python train.py --n_layer=10 --d_model=128 --n_head=4 --n_kv_head=2 --head_dim=32 --d_mlp=320 --vocab_size=1024 --activation="swiglu" --norm="layernorm" --norm_place="pre" --norm_eps=1e-05 --positions="rope" --rope_base=10000.0 --rope_fraction=1.0 --qk_norm=false --attn_scale=0.177 --bias="none" --tie_embeddings=false --parallel_block=false --init="uniform" --init_std_qkv=0.107 --init_std_o=0.0 --init_std_up=0.107 --init_std_down=0.0 --optimizer="muon" --lr=0.0075 --lr_mult_qkv=0.5 --lr_mult_o=0.991 --lr_mult_down=2.0 --beta1=0.95 --lr_head=0.00774 --grad_clip=1.0 --warmup_steps=200 --schedule="wsd" --decay_fraction=0.689 --decay_shape="pow" --final_lr_fraction=0.0 --batch_tokens=32768 --seq_len=256 --doc_mask=false --train_tokens=136500000 --steps=4166 --dataset="wikipedia_en"
Each number is 128 + 32 x the weight over its row's rms, rounded and kept within 0 to 255. Layers, rows and columns count from 0. Numbers have three digits each. The size before them is the row's rms in percent of the matrix's.

# layer 5 MLP gate, 320x128, rms 0.166, rows 261-319, columns 64-127
101:149117174167143099080094106111154139176171107124214088169123112141172174094160140097109180113158138136104069188081132189108119082164175134097118098157129120059131086125123104133090150146199142
103:117147129139124121133152167227143141150127113162114143117169147183123099159077094157066138084153172160099161103078129140131140092073133092178106119153138165131131114184069122110119123150156190
102:064125181116135155166122101111168081129113154123097120136142192128141139108118135184141127135109109120150156150160125124087076060151157113200092117097080094120128133141145050102100106075153101
098:183144134102117087107144176155128101083131146110187155134171162136141144107163158155179169076062096142142170156177086126124133116137117199076113108138115104129111149170092089180074141139085150
103:113114150083106151125125111156134070105116137122108105122160128087177082051118073135192168108182143120191101115112123142167130137116161087098184114174102144182137060115123096151146108101141108
101:120163111094124179132098119158219107121123136133169124102161157123091178076089115137124106089091111146129131110160164078128162125105158149140106118075116088143148112149155161139189087124051216
096:110076146084193106129191128136194136069124092137098106152117113174142188117101156134165105092096094124151166168122096083084143111125129105132112136128114159089121123135135104089141063119209142
096:130090094085120155157093098125089173099119160109128212186089114185151122149187119116138145167156140090104163150129129142144066090146072182159173130118078126134154141140180151105156163095095100
105:144083138122134065149162125142112137088130128204147119138133205130036114095174125134159149062123085111084130070130117096100109139160157123086133124165164086180162108119131088214155082128157130
100:123098161120121146081175094132189148103146119136094098149120150155125135103181146080158111129167130126058194131114099222144138109132156107112149117139086115131159116153121203075097186191176128
095:133113117088096166138144119095113106171019137094172174118106136128140164108128132139071147124115179191126146122116109131106058197123130127146061164140120090128198126112159112151209073107119082
096:186011109113141164113195097109151156123144181152147125066126064105070168144164088125129146143177102178178126093093131168176135106118133110164163125119116158111113139089146120165123089107136119
106:163136188133138217120118063155133109182108104069139079118105074094167146131143173121080123144118093107123178103131118184112080120165127150165095080149144120136124115098078155127150111189138138
100:133130059119103180109130122138146118092102148167179039102164128114145162110179137160115116134149138101159148130192068138111163067155148108132116150136179118116075086133116110109145114117162111
093:100167142160145087138084112123090118104089112111152122025112132123132136079152131172104099067137154080098145105143142122152139092116088086114143063180146127161092206119054110148175096161100145
090:130094127144154189123128147146145166116153132117175105128125169126092096080164156087106111155104138104126091104145101188206127128167110051149134157133093112132161075136089131147097124155140093
093:146071136134122078036123142113150117111108170076111151060114108107139135130155139161152097065200102117084092150148098112116086131089136140168149084136151066107141222120134140136079135087123131
090:052134083117133140047062169122198131123108141171211124092086142123122124116119130092072132179154164145107143134103146116142105130176130126087177175130072157174076152151053119134176163135166129
101:155131091126140133160089107080195133070189135113115114130175132188120147210117104106061137100099120115141143131143116102113092082123145141130106164171161128132121134149143099152181135097106131
093:149162163105111101169065122123102134083207180063210113138143112167108179135103148148117137125176142092082152092094172119118211142233105090084110154088153156089133116102094118120163100137067143
098:168103132152132104103147147147118060100127191134140101162144094136141089088152125128115128153188077101172141110072076118156140161118216139133151113039111176153144077139140152140053131199172097
099:115148148141174108140132181161140090160092199090152138133138107102115156110169141126198081099117157095151096062133083147191104156044092092106112090111106173074162114124150135105183135086121166
104:125086152119096150172135178136107146077087117151106107174178129138144121151085133185106093096109112134146150101141114176191105113120114137156156126089094096130112124139093194190127141110141129
095:150133148134175111141142027114104143140162156111178097118153139168087117106134140121114120162164103160196172144097118170074123100162141046095178103050075103106181103112123131163144151100092146
097:127074164155121140113089119126104122093085097131088182165068183177129172108109153130111150102157060136093189063148103133122068186136091109125124148178096102095130143128132154088142121139170094
101:141115128109111138108143127112157120086178147092122141169142112133092165106143136126139076101135131150142222119054132123142136139140145061075153139099125172163134146101147159126108096112173159
101:163197095070056156088152110153156090147138119156112126109086152097170126099115120119166095088141108110049147147113137095143102130086196121078120151119135130152112108121102165109188102165122180
102:127146130150144088144133102119100130197142112197140097129123136097078110084133102146142092126105123166129136152136137145146185109159209078149196101138156061078155117159169153107095137118073092
103:100143145118092127112153175099104121126130212135105149158082095156142109140154121113098133167076090115136096183085156181125131138187193148128160128094083109097071142063148196128159108119145144
097:130140177140150078115168148131163136124106081143118083156105150169172142159174131070123106092093125099202120164142136102051151188094161116109201094156096149101115131135150130075127100099187157
096:188209153157129095098115111124087103127164116079131172144120122136143143107103150062124161104156080079128201131135110146169084142123106101129167126181069162080101139119168147093105144114131082
100:144116178106165139113149104139122209132133088100125144089115144134168114084129149106202154125169146120098095109131155145145145131087137161124128127116061078134135193148086199095104106101132174
098:096116111128156177148119148137118115163139129134046156096156125120118162160106182168098162071125128099091118082102067145156115092100091108190151195117172136093085090068123103065167176130124102
100:079140126074104088126160142129210161100118090085095074170095088162170157106108125159152125111122099134083126098097129181091145168134122114124114169141149052076112156086136095123110125112161203
101:143054154092130129115138127112169111121143147141128097106121090120124171157131059049127130139113083162094140171080094070114100149119150140164126164134138083050096165148101121101074152113110078
094:129067103107070120119119096099148037099139111166124146062151166125100135088126150141135116153118125117055102137141063094169133106175136128116123212092128094146086101099140171142087099188089182
112:126113178174213146089157152129097077139139109087090112104173161098058089098146074167128122117160152165114203107042120142162085166106089147142165146090176151122123142076099115148088116160164104
108:213114121166163162124153130131116111087087131109134151137147184084093213142109161111170119120107160153144123148098057139108082119147166114157152095132141107091151116163176167117178140149148112
102:171134119128090121055057165094101086185076152118095145075093163092114099141189131146107083164104134118080121178115128108129113148142114176133173188104081089088124143114156084157134164179166177
101:117081145156157058142126139187162132114125110186125158160155172193095161138073154163091119108184109176134081123099097126115141072075109060140140137099123076133083193093109162139101111099112108
100:093137152152118108121049094142150086143140062088105153128106163081188105129110132086118106093160102139145114162141127187089154138206075115120108091138129128152166121123160152141097113151205135
090:152127098133101119145109152152086135178153140156091106116146116138146163181095121115101103151102166132135108135176156109185061097125151143153102109116150118067186102095140104055123144135111161
102:159123134127161113075090083139119123156138110131137082129115055051181185074115099174099146122196114141133160157132147145172142097146196097140163126155119124164183139119101146092120131174151113
102:113173094160145167137073168087121158127105104085136113108072176132092141081148166112081094169127101054041133082175137126151120197135118176229089134109117130135083100147198126163109137131069186
091:195188189130094169161075161144104137151098156157123118094146114142107147130126109165090129141077118170180147127136144174150129117101158142144131137165145112090184131137103201198143099134120108
101:148128198126104113133155097085081101173129136160073055156123179172182099139186109077139081143186097176127174092075177144093096120130061171088130105117188084133118108100157120086115133158099130
092:169120130104097064131118142143090102148164079090113149137106102176117130109125177073099159194123154132111168249109131119135082105171147149177099082096086132112166128103162149138113157085137109
100:142105093161136109136177127084197125175213203087146086154146133151145093143166115138110105169111063152106118095129121079065091159114113122147155116163231098130117119124145111083167147130172109
102:176132182159151174147115099128122135066177113153115143184102153078125120127146146074175114108095131179130094132104182143170126143140166106116183077105089108053154159153131153146126123191122161
099:147122129133093099115138160147180184102164088126138155132101138208086129068166117076070065119109117137088083123138125148076125146122142133141202147143142135081141073142130125050131136122106105
096:129115124160107131158128109131171101157130162178097198165121204136120143117128077089100122158128159135112104153108101132085148145183180100142125097090104137114104188097050065164163146130131118
098:167144179040124142129129143154205136123168140164088185093113090160144149144119090127119120078087164104121149097127166142160146121132115129132159176107113136107133139153090084153148135140167122
092:105139154118128102110172129083143137095129075129176137129185131074122130183137120091078163148118168124166115076070114123129080145154130171113139127118142117196171088129158122104147115179152131
099:171142160145121107081069101135153077145193052134132108055184143143098104096094099125135124144148122167076131133164144172152061169091100098144081116166146104117110134159110204107164142073105123
105:119166131072158149121123129138111157104087125044094195140123151109131105070161106107133128094144154154082138121107143073139122181110127128111137184071137150118119197126179080158098109117092061
098:150145159170195123125122185120142109136168118148163138127205121071084080123092069150098155115120153107173169151165141096104084179102185097090168078179134180120131163105171102155106128182156172
091:122146128130112153091107151134089122124110137091064080103141164187109122111101111137123160134185102149137161127091115189124150184122109093078094178150138103134100102138185112185101123041137161
105:127122145137120132119163114115110067114062228070144167123101109083145137152110191152131187178110153094161085162125099161178110169100077065112136065127146114142172183090162143147159133136110154
098:125122122118065132089120130075140168144069160142195151134152145154136173118177125144089156104129163085092154102164110194112160106188120140119165127140178093117086107129196109137102102204102130